Weights of a small transformer language model.
Size: 16 layers, MLP 768 tanh GELU, vocabulary 6539.
Architecture: LayerNorm before each block, biases, tied embeddings.
Training: 315M tokens, 4802 steps.
Each number is 200 + 40 x the weight over its row's rms, rounded and kept within 0 to 999. Layers, rows and columns count from 0. The size before them is the row's rms in percent of the matrix's.

# layer 12 attention value, 192x192, rms 0.183, rows 79-127, columns 144-191
081,261,146,224,156,170,217,190,148,141,177,166,160,229,199,220,196,211,200,154,140,146,133,228,283,156,139,193,185,257,200,233,227,226,258,220,181,200,254,198,184,189,248,231,144,223,154,238,215
084,161,191,156,206,184,224,122,230,142,294,195,175,198,237,149,223,248,231,188,188,211,194,228,138,216,217,195,139,142,191,227,205,243,129,181,165,251,159,174,202,222,206,175,181,219,200,225,215
075,237,157,200,185,204,266,241,204,227,173,215,217,177,205,261,219,179,198,182,209,100,210,286,211,194,248,258,147,263,163,180,256,242,143,183,214,142,222,134,193,174,209,217,199,192,202,240,118
083,226,193,208,194,156,214,172,238,151,225,152,148,177,197,219,161,156,276,216,204,212,190,221,242,229,188,247,229,188,223,222,233,173,122,144,193,256,218,205,208,289,196,184,204,190,138,230,128
080,219,193,243,96,267,226,194,211,190,109,177,192,187,230,229,195,124,225,172,182,177,225,173,145,221,206,154,141,187,226,237,199,182,151,288,196,207,198,224,149,159,256,162,226,252,173,248,224
080,217,126,226,164,176,277,182,170,205,192,260,242,194,179,226,189,125,133,247,281,207,250,192,151,142,184,191,164,237,198,175,204,157,264,186,232,227,144,227,193,237,179,195,189,186,261,268,261
081,226,240,266,253,272,273,203,205,201,193,235,302,182,185,244,165,230,284,213,123,213,218,167,211,156,214,214,95,179,140,248,193,213,229,175,254,199,172,208,178,220,238,157,100,198,196,173,239
092,96,152,247,193,178,170,112,168,199,265,173,198,158,180,131,213,210,182,246,198,217,244,222,163,208,209,178,271,197,223,115,119,296,192,273,175,195,215,207,203,228,178,190,193,206,178,250,144
081,208,129,223,196,166,273,242,160,237,238,170,235,161,207,122,164,222,204,229,207,178,188,264,223,183,229,173,159,158,212,227,213,209,201,260,172,139,166,294,173,257,169,222,238,136,191,216,272
085,159,153,163,186,176,255,279,254,189,254,159,197,205,269,173,222,188,232,275,239,226,163,178,127,227,194,208,214,224,145,212,204,241,182,216,142,182,160,146,179,235,152,177,190,116,204,97,148
079,255,166,196,137,131,186,229,223,149,227,169,213,267,233,174,90,232,284,128,258,203,213,121,187,165,188,200,242,133,154,183,165,112,160,204,182,234,180,198,189,152,184,187,155,150,239,181,177
086,189,155,172,163,186,201,180,171,246,179,246,217,218,233,278,213,191,240,207,224,211,185,280,202,154,163,168,201,193,190,198,216,225,178,164,265,188,211,170,271,214,199,197,206,214,226,208,229
093,199,204,142,225,190,140,260,245,226,197,196,129,129,210,150,250,224,145,238,230,197,175,172,170,175,261,270,253,183,188,226,202,188,201,161,196,137,158,177,239,212,205,162,129,201,241,238,194
080,207,223,221,202,293,214,196,215,227,169,207,185,152,256,273,244,242,118,203,208,229,212,189,241,179,211,223,193,247,231,251,151,156,235,199,191,143,201,194,170,167,223,192,195,190,243,273,198
086,116,207,191,140,102,215,148,280,220,199,147,247,192,173,206,161,134,174,229,201,215,131,209,182,181,215,256,237,256,246,162,273,162,253,156,111,257,195,208,268,237,237,222,190,222,186,244,255
084,205,221,171,145,214,196,226,154,190,265,262,200,248,213,251,210,216,238,219,274,186,251,232,198,187,153,219,250,152,153,235,234,206,240,204,128,166,218,187,180,180,237,195,269,242,223,265,237
086,288,154,193,175,241,173,254,291,185,206,268,264,276,204,190,193,274,239,148,169,154,148,161,160,202,209,162,217,124,172,191,210,228,191,224,197,155,231,156,276,204,271,162,123,114,189,234,203
083,210,175,232,176,217,196,150,155,256,183,244,222,230,226,202,145,193,165,172,146,156,220,255,199,218,189,187,167,143,277,154,168,215,174,221,214,229,175,173,177,169,212,302,232,212,237,255,143
083,254,172,174,146,237,231,187,136,119,221,184,216,195,222,215,224,178,186,281,193,203,304,233,98,254,208,174,230,159,243,216,191,174,210,176,220,197,220,238,179,193,139,196,158,199,149,223,183
079,204,181,154,226,241,227,218,199,168,193,268,213,202,166,296,202,195,222,195,166,152,226,219,166,180,239,175,244,235,208,211,223,237,233,161,188,229,202,229,172,189,162,247,150,214,214,248,207
085,265,145,144,160,92,169,168,216,153,207,176,180,253,200,181,201,250,233,194,208,177,240,144,230,245,211,244,183,97,204,221,224,247,191,200,197,109,196,164,308,273,213,214,191,187,143,171,210
087,258,226,168,147,191,209,126,218,208,245,258,200,162,212,225,236,218,255,177,159,292,225,181,222,230,246,160,210,196,264,191,191,240,208,197,171,247,296,146,132,177,136,239,212,163,236,150,227
091,241,253,158,249,197,180,101,233,211,242,188,120,185,240,278,113,225,265,224,208,148,198,134,231,188,212,222,193,262,187,157,202,236,221,251,189,215,176,167,221,229,197,207,180,171,254,155,166
084,184,102,205,166,165,192,183,214,149,215,138,138,213,234,154,215,205,141,205,155,219,205,214,298,241,181,197,200,244,175,236,235,157,188,169,322,198,127,202,165,240,127,230,208,143,219,153,247
083,225,224,216,240,229,194,194,205,161,248,260,224,154,193,178,154,154,162,145,208,252,176,201,238,236,139,144,203,170,203,216,221,236,177,180,146,161,209,164,166,150,273,239,157,216,182,245,204
084,171,177,180,238,158,138,184,219,215,242,196,208,146,225,333,239,207,217,210,218,195,189,204,150,165,172,77,241,131,183,66,155,168,218,210,205,162,232,244,214,279,97,220,276,197,169,192,192
083,185,175,209,158,226,147,162,157,200,153,234,182,176,245,216,215,181,262,145,183,221,207,32,151,243,205,173,267,194,225,214,188,225,231,189,185,222,201,200,169,231,256,221,191,185,203,206,268
085,215,270,252,171,198,233,216,275,122,184,196,237,199,191,188,222,212,160,163,199,120,204,234,222,192,265,134,228,271,199,191,177,230,208,159,224,166,193,239,148,131,219,223,186,178,221,162,175
088,196,222,98,226,223,245,175,257,213,218,179,220,147,256,184,255,169,108,188,256,197,237,183,219,171,182,287,241,185,205,160,137,153,222,266,205,218,196,114,212,268,163,232,226,197,218,198,109
080,178,240,215,174,176,147,141,276,201,130,223,173,221,222,183,156,106,175,239,224,155,167,101,156,168,168,257,241,195,228,237,204,181,231,182,199,196,125,169,166,267,235,220,187,191,232,119,185
077,186,190,193,213,186,144,174,209,181,193,214,231,111,252,190,266,172,185,190,255,246,194,178,250,216,181,254,138,158,204,245,131,157,217,250,208,211,193,179,238,195,230,235,166,189,224,219,248
082,259,171,222,208,216,199,179,241,235,191,254,224,204,196,182,178,169,183,219,208,226,289,260,245,233,141,187,66,202,338,167,251,182,164,202,125,203,194,279,208,186,177,197,228,174,140,156,196
085,254,144,291,179,246,196,201,215,236,219,212,201,252,131,226,191,222,160,184,197,239,215,270,236,195,224,209,154,144,192,180,139,174,203,299,168,202,167,165,191,219,158,169,243,184,211,191,220
082,256,290,197,194,201,186,264,181,203,244,261,189,182,199,142,205,186,246,186,134,204,119,194,220,261,154,197,213,249,202,213,202,187,138,239,222,169,166,130,174,185,177,274,244,249,204,165,160
085,257,175,284,195,203,162,169,272,218,235,245,172,158,212,177,146,218,185,257,181,204,278,141,242,205,155,175,208,265,276,177,192,257,167,235,236,168,180,236,256,188,209,274,240,203,148,250,205
080,187,126,189,199,183,176,216,272,123,295,206,227,116,252,194,191,228,192,191,237,165,180,266,142,166,189,248,194,249,161,184,236,150,207,134,179,195,195,172,225,225,238,187,211,233,217,203,149
087,237,237,225,233,213,181,244,185,132,184,236,226,169,183,184,169,150,213,224,257,179,208,252,206,176,127,168,170,166,145,162,201,246,252,197,216,283,213,84,235,222,155,183,163,182,145,261,174
083,256,214,308,214,111,217,204,211,183,157,201,239,133,196,207,157,242,142,229,187,145,150,143,192,250,133,179,241,205,245,142,168,216,175,167,159,220,164,199,170,217,244,153,169,170,173,249,145
081,168,182,243,261,229,183,212,214,276,250,195,237,172,177,175,258,205,217,108,236,173,247,172,169,205,157,185,215,261,150,200,181,161,255,176,205,172,239,209,224,130,207,164,112,227,241,222,197
084,251,143,177,206,197,195,197,195,198,256,212,182,157,170,181,202,124,202,202,209,238,227,188,250,188,227,145,303,220,175,191,206,262,235,205,220,236,291,123,272,225,228,179,250,191,209,273,211
082,221,181,199,163,192,201,265,201,282,183,227,169,203,211,122,280,225,235,212,199,201,230,263,202,159,204,170,244,175,177,253,157,184,183,200,219,229,202,144,208,210,148,235,253,192,240,191,141
080,272,184,215,213,254,195,206,179,228,280,187,163,197,196,174,171,183,258,212,239,275,204,212,214,200,164,215,231,213,292,141,208,264,177,189,220,146,204,188,249,253,189,286,130,209,188,216,171
083,280,200,163,131,224,190,149,261,218,165,208,220,242,183,232,191,203,174,175,159,175,259,178,271,169,296,183,213,159,230,220,218,242,181,153,167,178,133,236,260,153,180,203,327,162,178,228,244
082,208,233,213,182,224,219,186,212,172,239,250,118,204,153,199,253,186,213,224,264,145,159,156,183,221,203,157,291,214,177,296,206,161,216,211,200,162,157,203,207,203,193,201,207,224,162,263,227
086,206,237,168,197,129,252,147,206,226,288,214,210,217,196,217,223,192,139,213,238,187,284,185,162,231,188,262,228,178,250,256,176,270,228,162,159,267,218,220,242,209,212,220,229,141,192,252,174
083,178,163,179,217,168,202,224,170,175,228,215,104,152,207,144,292,135,192,128,167,181,247,181,214,169,187,128,192,200,141,244,205,300,183,240,197,206,164,197,220,204,239,189,265,219,208,191,210
078,142,109,203,206,236,190,204,216,268,204,254,232,204,236,220,198,202,261,261,184,227,143,231,229,230,254,221,148,153,185,215,103,230,206,239,189,200,237,185,210,128,197,174,189,206,119,181,189
081,189,203,196,263,189,186,239,240,236,203,235,218,248,207,183,248,133,193,291,199,139,195,159,190,285,203,151,226,235,235,240,213,178,197,201,226,157,197,234,196,154,241,206,263,180,236,221,198
085,201,192,209,233,242,171,222,166,198,239,203,151,192,261,180,194,164,205,199,185,184,185,151,213,194,213,258,264,207,169,206,174,141,159,166,126,226,194,197,190,249,170,207,175,155,261,103,238
# layer 12 attention output (transposed), 192x192, rms 0.157, rows 79-127, columns 144-191
076,170,203,203,234,169,193,155,193,273,236,165,142,175,227,188,164,103,261,242,178,210,245,240,227,192,199,197,214,226,182,163,193,194,180,243,209,118,188,182,176,171,224,182,197,161,262,206,214
076,175,264,226,174,223,231,193,219,255,222,130,221,185,131,205,147,230,163,191,202,196,222,141,262,112,178,219,218,198,193,187,200,191,243,170,235,173,211,210,218,227,188,195,200,174,244,226,214
076,144,202,148,222,316,166,162,157,183,181,215,149,232,165,216,208,213,214,246,199,215,176,219,185,188,253,206,187,164,197,222,189,144,211,183,228,227,177,203,181,198,176,235,252,240,138,147,273
081,241,206,238,204,231,214,150,176,277,218,187,153,197,171,209,240,271,136,180,202,210,175,170,173,185,170,215,204,143,241,193,205,192,263,230,180,213,157,230,247,194,186,166,262,168,247,263,202
077,200,178,236,223,166,248,132,176,213,248,185,148,227,210,166,163,212,178,241,149,273,178,213,270,149,204,229,241,221,117,214,244,210,230,206,112,210,204,233,185,122,200,216,258,210,203,144,242
074,191,261,188,248,187,196,190,206,194,239,171,233,132,213,225,215,188,272,221,196,222,95,178,183,243,204,241,133,207,316,267,147,169,200,159,218,178,185,165,195,217,228,138,158,239,215,193,126
081,150,258,228,160,171,151,227,235,244,223,117,88,244,230,187,261,178,156,185,277,199,170,243,201,296,154,181,185,205,232,101,177,284,209,179,131,179,257,158,224,248,215,170,199,237,203,261,163
083,203,147,152,231,184,193,235,168,218,113,191,252,222,240,300,154,158,190,251,177,208,210,179,252,231,247,189,206,146,190,249,239,106,227,221,291,182,167,176,240,169,147,202,264,221,188,197,226
074,191,204,190,201,201,224,241,155,154,184,203,184,194,222,284,217,137,281,230,229,248,227,157,141,231,189,214,209,170,183,148,243,146,190,242,196,196,173,145,185,175,281,199,266,252,148,206,200
083,170,207,242,187,201,172,230,145,169,193,136,202,238,159,191,137,208,168,154,212,142,228,152,235,241,235,163,186,182,248,165,223,193,202,136,234,242,184,258,206,205,133,150,238,219,179,256,234
080,198,195,166,221,224,224,195,241,244,222,217,224,131,167,161,220,168,163,148,218,207,225,240,233,110,209,183,184,157,228,215,254,177,207,230,242,201,196,126,210,226,220,218,192,162,166,261,214
079,186,260,255,211,162,205,208,190,158,208,185,216,214,148,143,197,251,185,189,169,145,156,205,193,206,217,218,190,192,125,177,177,186,242,127,74,222,183,192,183,207,269,194,180,267,135,255,228
084,179,157,178,191,198,246,205,215,222,238,220,153,200,205,319,230,239,158,139,162,248,214,179,217,256,181,109,148,213,220,132,194,230,208,225,178,247,200,196,114,195,153,285,232,178,214,202,196
076,175,185,176,231,149,192,188,223,188,182,214,170,236,154,127,160,155,226,220,234,266,127,232,146,227,256,224,199,236,123,202,178,260,185,238,176,154,221,236,214,200,276,208,154,200,254,158,218
081,306,215,139,232,293,215,212,114,201,233,186,135,132,242,166,241,212,159,223,138,180,223,161,225,175,195,194,183,157,218,197,177,209,198,207,246,202,162,197,214,249,208,182,212,187,154,174,192
081,229,172,160,226,231,196,190,237,191,156,245,225,222,203,123,208,174,178,198,127,127,219,194,164,210,177,196,133,208,201,166,133,163,182,162,235,192,206,168,236,281,155,177,219,205,123,178,116
081,159,207,147,210,204,159,103,201,228,188,203,189,171,180,193,184,196,192,211,254,203,222,246,212,227,200,182,213,242,193,197,216,240,250,265,160,157,215,219,207,307,146,147,224,187,204,119,160
077,185,216,204,195,215,235,187,185,194,193,234,235,208,213,194,199,160,197,218,212,185,216,207,270,223,275,204,232,199,82,249,234,232,153,159,184,163,255,248,145,242,208,184,206,229,140,215,273
078,184,179,218,264,167,227,205,190,230,129,177,245,161,178,213,149,200,212,203,240,205,121,170,214,217,131,257,158,199,169,179,209,263,180,210,201,198,234,153,160,227,255,163,219,247,264,194,178
079,177,180,229,163,194,173,236,206,245,258,180,208,213,208,166,181,203,129,220,283,195,190,199,191,231,156,172,148,191,99,154,181,179,130,257,209,148,173,160,228,195,181,182,207,191,188,123,130
079,223,241,176,195,112,261,230,221,230,178,213,256,154,226,172,212,148,214,215,156,231,214,239,180,206,231,150,209,237,233,223,219,233,186,205,160,228,245,290,190,192,190,128,158,186,270,248,115
092,171,226,192,213,167,173,242,165,238,144,179,230,199,181,138,174,251,134,234,212,186,156,205,211,166,208,255,183,192,61,207,216,165,210,167,208,155,144,228,208,187,232,187,223,260,201,257,145
085,221,188,198,182,199,143,196,241,229,218,186,297,242,212,166,216,205,183,183,204,251,267,156,215,236,247,200,203,177,194,156,172,192,237,112,222,304,171,184,160,195,166,219,208,191,167,226,259
081,218,223,222,187,190,231,258,207,159,238,197,228,189,170,224,195,263,205,174,192,208,211,156,164,155,186,151,168,231,244,210,201,225,188,197,166,197,306,223,141,169,244,205,167,285,157,196,143
079,213,184,240,196,148,196,172,196,223,180,208,189,165,291,231,189,175,211,155,213,159,187,173,189,169,277,259,168,176,186,187,161,164,265,242,257,191,159,202,188,187,176,201,196,195,266,148,216
076,211,179,186,256,205,192,189,189,171,195,214,251,254,134,123,168,226,185,160,145,223,174,174,162,175,242,210,191,187,209,262,194,162,183,181,265,213,152,161,140,194,289,169,179,182,191,210,155
078,187,251,135,139,131,201,195,183,226,202,205,248,183,114,165,222,191,161,237,224,192,173,267,245,130,290,226,142,213,223,213,226,176,172,211,209,136,218,118,110,200,216,210,227,205,159,185,126
081,178,155,204,207,202,153,233,187,240,203,221,181,162,166,239,253,227,211,252,229,263,274,218,208,151,184,248,179,182,173,144,209,169,202,250,172,164,199,170,170,214,171,212,183,195,206,191,200
089,244,226,209,211,183,171,267,256,177,216,174,175,200,174,215,181,217,226,287,163,162,188,186,179,199,200,193,187,192,221,167,300,281,184,85,193,193,196,208,194,166,225,151,183,196,165,196,264
079,223,218,171,219,241,183,233,248,144,223,155,224,152,263,195,200,220,196,246,236,251,248,183,194,164,273,190,187,156,178,234,250,221,227,173,132,158,253,169,200,191,200,186,190,205,192,287,215
073,190,214,168,294,158,248,202,194,204,131,232,197,243,176,224,138,212,228,213,173,192,246,210,218,169,224,171,221,219,196,266,228,162,217,194,96,159,200,233,187,236,145,155,164,145,163,138,205
082,215,163,246,162,225,259,197,204,206,265,213,184,212,216,211,166,203,221,202,156,217,147,131,236,230,178,212,261,209,154,248,227,229,156,286,213,182,189,179,197,135,222,198,185,286,209,190,219
077,211,204,151,205,128,239,185,202,184,171,217,221,203,110,276,153,190,221,189,180,200,135,219,184,235,247,222,149,240,266,232,182,185,136,196,267,248,211,187,221,213,187,146,192,218,250,158,150
078,178,224,153,220,168,207,139,227,268,180,207,201,152,172,186,232,177,237,196,239,176,245,168,178,129,238,170,177,161,143,187,167,163,244,144,208,154,191,230,216,228,204,218,173,160,183,219,239
083,188,226,188,205,124,214,204,125,184,226,177,195,277,183,250,208,200,149,211,223,187,199,217,212,170,185,141,215,172,70,131,153,192,188,192,228,228,154,191,195,192,215,180,211,172,212,188,295
074,209,226,264,192,243,214,176,219,229,170,197,223,177,154,197,212,179,235,162,168,210,162,175,218,211,154,243,180,216,192,175,234,152,212,208,212,217,219,195,136,170,235,220,203,109,164,207,278
085,229,249,202,160,179,231,198,219,220,243,236,209,195,275,242,181,227,180,173,216,216,200,178,199,254,243,128,155,198,215,138,205,158,179,220,139,148,175,182,219,219,303,149,213,204,307,129,231
076,195,241,181,174,276,172,200,152,241,219,169,229,279,204,176,261,206,159,215,199,198,223,258,149,251,223,272,182,192,135,240,221,208,268,206,189,251,264,262,156,134,214,223,148,247,213,166,217
073,163,226,124,158,162,253,220,193,153,139,189,209,197,255,236,148,197,235,286,174,202,129,283,193,257,257,187,171,300,218,197,122,210,187,170,204,180,152,134,214,190,215,195,232,183,161,138,248
079,225,190,188,226,151,179,122,195,176,178,181,269,171,172,226,189,249,220,259,164,202,164,181,165,241,201,220,159,211,174,215,231,201,155,171,189,213,174,206,170,176,252,224,176,167,164,199,222
078,192,195,181,265,259,193,189,252,197,240,212,258,202,123,256,169,197,200,237,169,217,179,195,192,196,160,250,206,169,155,192,279,223,163,109,220,219,160,266,174,244,226,213,215,237,179,211,203
082,151,175,224,164,176,217,172,179,157,148,160,256,154,245,205,200,136,262,197,197,170,181,160,182,204,245,189,156,245,221,214,203,170,205,235,159,209,158,211,150,164,168,190,180,235,228,248,285
079,216,229,158,249,146,219,123,137,147,260,265,220,129,201,226,180,225,162,257,237,224,196,155,180,132,193,214,195,284,208,200,180,174,99,258,215,251,171,225,167,190,222,137,149,181,167,120,167
074,199,231,159,216,217,216,194,112,302,196,208,258,213,198,258,167,111,224,202,187,231,276,210,153,166,184,265,212,235,176,182,215,133,158,172,198,274,273,146,215,186,224,186,180,89,270,236,167
079,252,189,214,80,218,196,225,195,161,135,241,197,207,164,213,220,184,285,183,213,196,183,166,274,169,216,153,203,288,198,184,181,242,184,185,218,171,205,190,215,149,177,215,146,214,153,178,266
082,294,121,198,208,180,180,192,224,205,234,238,225,248,241,226,159,203,230,186,156,231,177,241,262,244,196,202,211,195,211,217,235,135,241,184,211,174,187,190,188,191,256,250,180,117,220,184,144
077,214,234,187,269,157,195,213,149,234,197,153,197,194,203,113,195,255,196,182,246,195,254,214,223,215,201,126,233,259,205,165,235,203,193,153,191,166,225,156,158,266,187,248,199,235,231,147,142
077,197,176,167,212,208,180,254,233,137,239,190,226,197,238,190,101,183,149,165,229,243,243,192,214,169,171,228,233,163,152,214,255,164,197,199,188,242,273,213,157,218,155,162,225,221,251,228,215
078,239,223,201,278,214,178,184,281,151,216,99,180,145,162,204,131,153,166,134,236,196,145,191,207,250,177,167,158,203,225,201,177,186,116,202,189,227,144,229,257,199,203,138,263,198,173,273,245
# layer 12 attention query, 192x192, rms 0.143, rows 128-151, columns 144-191
109,181,161,272,91,171,110,202,232,213,172,267,161,208,173,224,222,157,192,244,189,220,172,216,248,201,121,216,184,143,228,254,244,175,198,120,208,204,164,215,200,240,240,150,204,249,205,183,166
114,192,187,97,221,247,228,218,193,149,161,236,285,190,208,201,213,180,180,255,224,278,193,142,148,216,131,159,237,157,174,173,175,219,187,211,251,135,216,129,166,207,229,191,217,205,210,164,146
109,157,235,101,169,181,162,192,261,193,160,190,216,181,226,199,195,237,281,159,182,165,260,243,181,192,199,271,218,173,218,225,255,122,128,261,234,230,211,162,267,179,238,196,156,195,224,223,207
108,206,252,278,163,248,226,153,234,214,200,179,192,271,299,194,202,200,178,225,218,178,237,174,236,210,237,212,226,269,167,145,167,216,185,231,269,124,197,194,204,163,187,197,182,188,214,204,255
107,217,156,258,200,182,188,190,212,129,198,250,212,257,196,181,209,234,159,208,264,205,190,253,166,224,314,224,181,208,201,219,208,162,246,184,202,172,228,259,282,182,200,258,136,186,226,157,215
106,272,220,221,237,190,163,209,177,171,236,209,227,197,233,132,178,207,132,232,175,198,118,207,184,224,167,117,212,130,203,167,213,202,210,193,158,196,174,241,213,196,247,234,251,182,227,220,174
107,268,237,219,210,208,225,233,236,146,187,115,236,257,153,184,200,185,221,141,184,197,278,252,207,191,213,137,204,175,226,193,127,95,187,209,198,247,251,164,175,191,216,215,158,115,162,183,247
117,254,271,209,208,141,170,252,191,241,218,229,181,159,163,212,165,225,250,209,124,170,209,230,199,226,196,209,159,191,184,261,216,250,216,184,200,215,131,258,178,215,199,180,194,237,153,128,195
105,238,229,202,179,187,201,204,229,298,226,204,219,246,201,198,186,138,263,168,262,115,187,232,190,208,108,181,200,209,201,294,245,163,158,143,205,288,229,190,246,215,138,224,222,251,144,187,171
108,233,230,204,234,262,183,159,198,216,194,248,225,172,134,149,158,213,237,188,150,207,174,207,196,235,160,261,255,203,111,210,195,193,140,217,129,234,203,191,202,166,204,233,249,214,203,253,173
107,211,239,201,147,196,230,173,175,203,167,185,210,216,161,156,193,152,161,181,183,139,140,211,228,236,184,123,220,192,259,268,157,145,171,169,212,216,114,185,223,213,174,245,270,162,210,243,265
111,218,212,191,246,250,257,263,161,201,200,209,242,237,174,176,248,192,235,193,183,223,196,148,223,129,214,175,218,263,222,204,163,218,153,156,106,193,236,191,188,272,187,207,293,246,205,193,225
108,238,237,182,223,159,216,268,198,274,156,134,161,214,199,152,239,278,209,209,244,126,126,182,118,220,238,199,160,187,249,222,225,204,164,165,205,183,219,157,164,232,129,164,208,205,232,184,218
114,183,230,286,184,164,212,166,149,168,169,173,253,180,144,136,145,233,269,187,260,232,177,265,137,208,202,157,263,206,208,162,154,196,200,199,256,243,172,246,244,228,213,182,239,224,195,222,207
105,216,164,221,135,203,146,203,217,163,194,204,194,172,229,219,217,202,180,199,166,130,249,176,147,206,155,178,271,181,195,78,244,216,243,129,232,239,176,286,232,217,213,217,256,212,159,198,159
110,169,247,232,213,187,221,220,230,231,209,244,160,219,153,218,221,150,172,168,234,240,235,165,186,119,169,251,242,219,217,212,191,210,209,260,245,228,207,224,209,204,148,254,276,150,225,134,277
105,92,104,130,195,138,215,172,174,281,254,201,263,201,120,179,173,178,245,278,161,245,281,165,229,231,229,191,183,217,214,201,180,167,198,270,179,215,191,167,195,186,234,173,217,160,156,198,250
113,247,208,235,123,162,220,228,222,265,196,213,175,111,206,232,200,213,213,193,159,200,193,181,250,163,196,231,268,210,240,166,167,254,176,148,183,165,139,207,144,305,216,147,224,171,229,240,236
114,221,234,180,200,226,198,171,157,205,139,197,225,185,200,253,113,220,154,190,171,166,208,203,191,189,220,218,166,244,175,173,152,202,145,170,137,216,185,253,215,195,227,94,134,170,194,218,213
114,213,148,176,138,196,184,250,234,133,191,170,171,144,188,286,148,178,236,165,219,226,172,180,214,223,218,149,228,265,180,178,155,163,230,182,186,189,204,253,191,183,137,224,236,296,156,222,213
108,201,188,202,204,223,285,151,199,203,170,165,200,215,216,115,263,174,240,194,275,199,233,246,162,120,253,178,188,140,197,162,213,150,203,196,213,177,231,213,245,164,195,241,219,187,92,187,244
105,257,223,213,155,224,202,199,242,290,203,142,199,174,148,214,85,249,251,174,174,217,272,239,189,178,189,132,138,126,164,215,200,157,190,228,196,212,179,233,282,200,129,249,194,170,197,160,165
116,134,219,173,214,112,191,206,185,258,170,175,213,305,258,221,130,207,205,300,213,242,203,186,251,186,213,235,138,175,211,202,241,186,229,178,248,253,211,277,195,182,165,244,245,168,201,227,193
108,194,124,255,171,184,188,150,272,234,206,222,148,156,220,201,144,246,176,122,187,196,148,213,217,204,211,187,270,187,288,221,161,217,213,169,242,185,239,176,196,167,164,158,207,205,150,215,178
# layer 12 attention key, 192x192, rms 0.146, rows 128-150, columns 144-191
114,224,210,69,160,209,218,157,203,161,230,229,161,177,160,216,156,214,250,319,200,215,134,208,257,157,244,258,143,218,259,230,267,185,159,188,216,208,174,197,171,141,220,201,207,216,258,221,237
116,185,219,168,247,222,214,221,231,159,153,184,200,187,224,213,148,164,245,213,190,265,190,107,168,291,103,139,168,149,129,153,179,163,236,164,175,195,207,170,171,263,169,166,274,181,169,183,226
111,152,238,201,233,210,152,155,226,181,205,200,219,182,295,184,196,122,227,207,167,188,273,272,212,167,173,180,186,211,222,140,245,237,76,205,221,264,222,152,208,215,184,190,169,191,296,272,157
107,223,314,229,166,237,192,286,233,166,166,171,217,203,308,212,217,200,229,193,268,191,214,166,273,159,159,173,215,272,148,216,239,308,251,208,153,158,197,104,222,260,181,200,152,156,160,216,266
115,274,236,259,243,191,87,237,210,146,195,245,198,196,224,196,256,245,226,269,250,207,199,217,227,180,250,227,150,189,279,227,184,198,251,156,175,177,252,250,238,204,173,239,140,235,208,169,156
113,271,202,206,235,244,175,304,193,150,223,258,218,247,217,129,211,252,268,241,276,254,222,169,218,236,173,243,172,130,154,158,191,183,207,170,175,185,262,238,204,193,135,205,217,137,185,178,137
113,180,225,204,199,125,191,186,234,179,168,226,180,208,106,159,238,256,110,214,150,165,229,131,174,134,162,231,196,176,158,197,187,172,234,242,275,169,223,157,241,191,235,202,216,157,279,231,227
118,223,177,213,120,218,240,245,219,170,118,174,204,151,225,207,214,209,183,216,257,200,198,176,211,150,212,210,230,224,231,223,170,288,210,162,266,186,151,207,237,174,209,171,218,249,199,163,201
105,161,221,185,147,156,228,181,153,248,208,139,220,226,131,157,265,189,176,213,203,146,148,194,158,238,243,184,202,192,243,173,236,235,166,164,291,269,165,216,165,268,160,164,237,273,185,163,135
112,178,172,177,189,217,246,161,177,222,225,159,213,245,102,191,190,238,235,191,204,296,203,164,161,243,210,172,219,200,199,233,149,217,252,184,139,214,157,168,201,216,232,222,257,277,186,266,139
111,194,169,198,171,188,181,152,192,106,206,145,170,222,197,162,255,132,167,158,201,217,233,223,201,139,163,253,226,230,237,204,186,153,272,182,169,239,181,185,213,210,216,207,185,193,156,283,200
111,197,184,171,245,213,202,197,248,188,220,241,190,163,126,153,142,235,142,172,202,175,185,175,208,173,121,162,208,208,183,207,240,230,232,154,232,178,203,156,98,210,156,227,173,216,148,211,217
112,304,154,187,168,209,201,187,209,211,90,226,198,268,246,167,205,243,215,191,166,188,154,285,89,226,150,210,175,272,138,217,133,281,196,212,156,170,151,234,244,132,143,141,216,198,253,187,168
118,208,235,211,270,198,198,175,185,252,209,173,175,248,135,195,184,284,248,155,154,150,114,258,236,261,239,204,219,226,212,123,131,202,256,149,158,252,225,231,192,204,268,237,184,97,173,239,169
112,183,263,198,167,167,152,220,262,117,200,224,192,194,192,191,246,240,245,230,271,201,240,194,197,251,205,178,185,254,232,160,292,268,220,174,173,240,166,216,212,309,178,167,178,198,129,189,173
113,251,198,176,118,236,217,157,235,191,212,224,210,228,190,203,150,253,206,112,247,129,189,247,192,102,183,191,242,180,204,194,179,212,248,277,291,252,152,237,178,188,186,296,186,217,169,238,219
109,215,179,190,148,169,223,173,167,230,214,207,227,230,222,238,112,181,241,251,211,233,230,218,188,148,234,187,199,169,195,215,242,159,217,210,194,150,250,131,172,175,221,215,203,142,198,250,232
116,235,201,228,102,218,150,273,217,183,262,127,204,223,153,242,190,199,197,209,142,200,274,186,242,168,126,149,236,247,224,177,183,222,191,203,201,188,140,172,192,136,214,236,163,237,227,238,179
113,241,237,176,153,204,158,191,147,233,161,201,150,240,145,245,121,200,223,138,240,154,260,221,204,218,250,142,194,263,127,219,155,236,223,198,224,219,177,245,151,210,192,173,170,187,256,182,199
116,193,194,178,145,231,178,237,292,156,168,174,254,208,150,204,234,196,185,171,169,171,156,226,189,141,274,160,251,196,228,193,166,165,138,180,199,196,230,245,201,199,173,250,220,320,160,218,167
112,134,189,151,222,203,289,172,205,177,161,237,189,197,238,176,207,175,186,207,152,256,194,177,178,198,158,186,140,175,230,227,203,216,220,254,237,203,139,151,199,202,226,172,238,124,105,197,204
112,226,173,164,189,234,230,167,265,221,198,176,210,174,183,202,209,155,195,174,142,195,231,202,200,245,132,179,240,221,225,171,154,256,123,148,252,221,245,256,137,268,211,244,217,237,215,215,93
115,158,223,226,247,150,185,198,146,194,217,149,280,148,250,205,149,143,181,214,270,240,202,159,219,154,152,151,201,226,100,225,207,252,272,195,258,155,179,232,114,186,164,261,192,234,231,157,228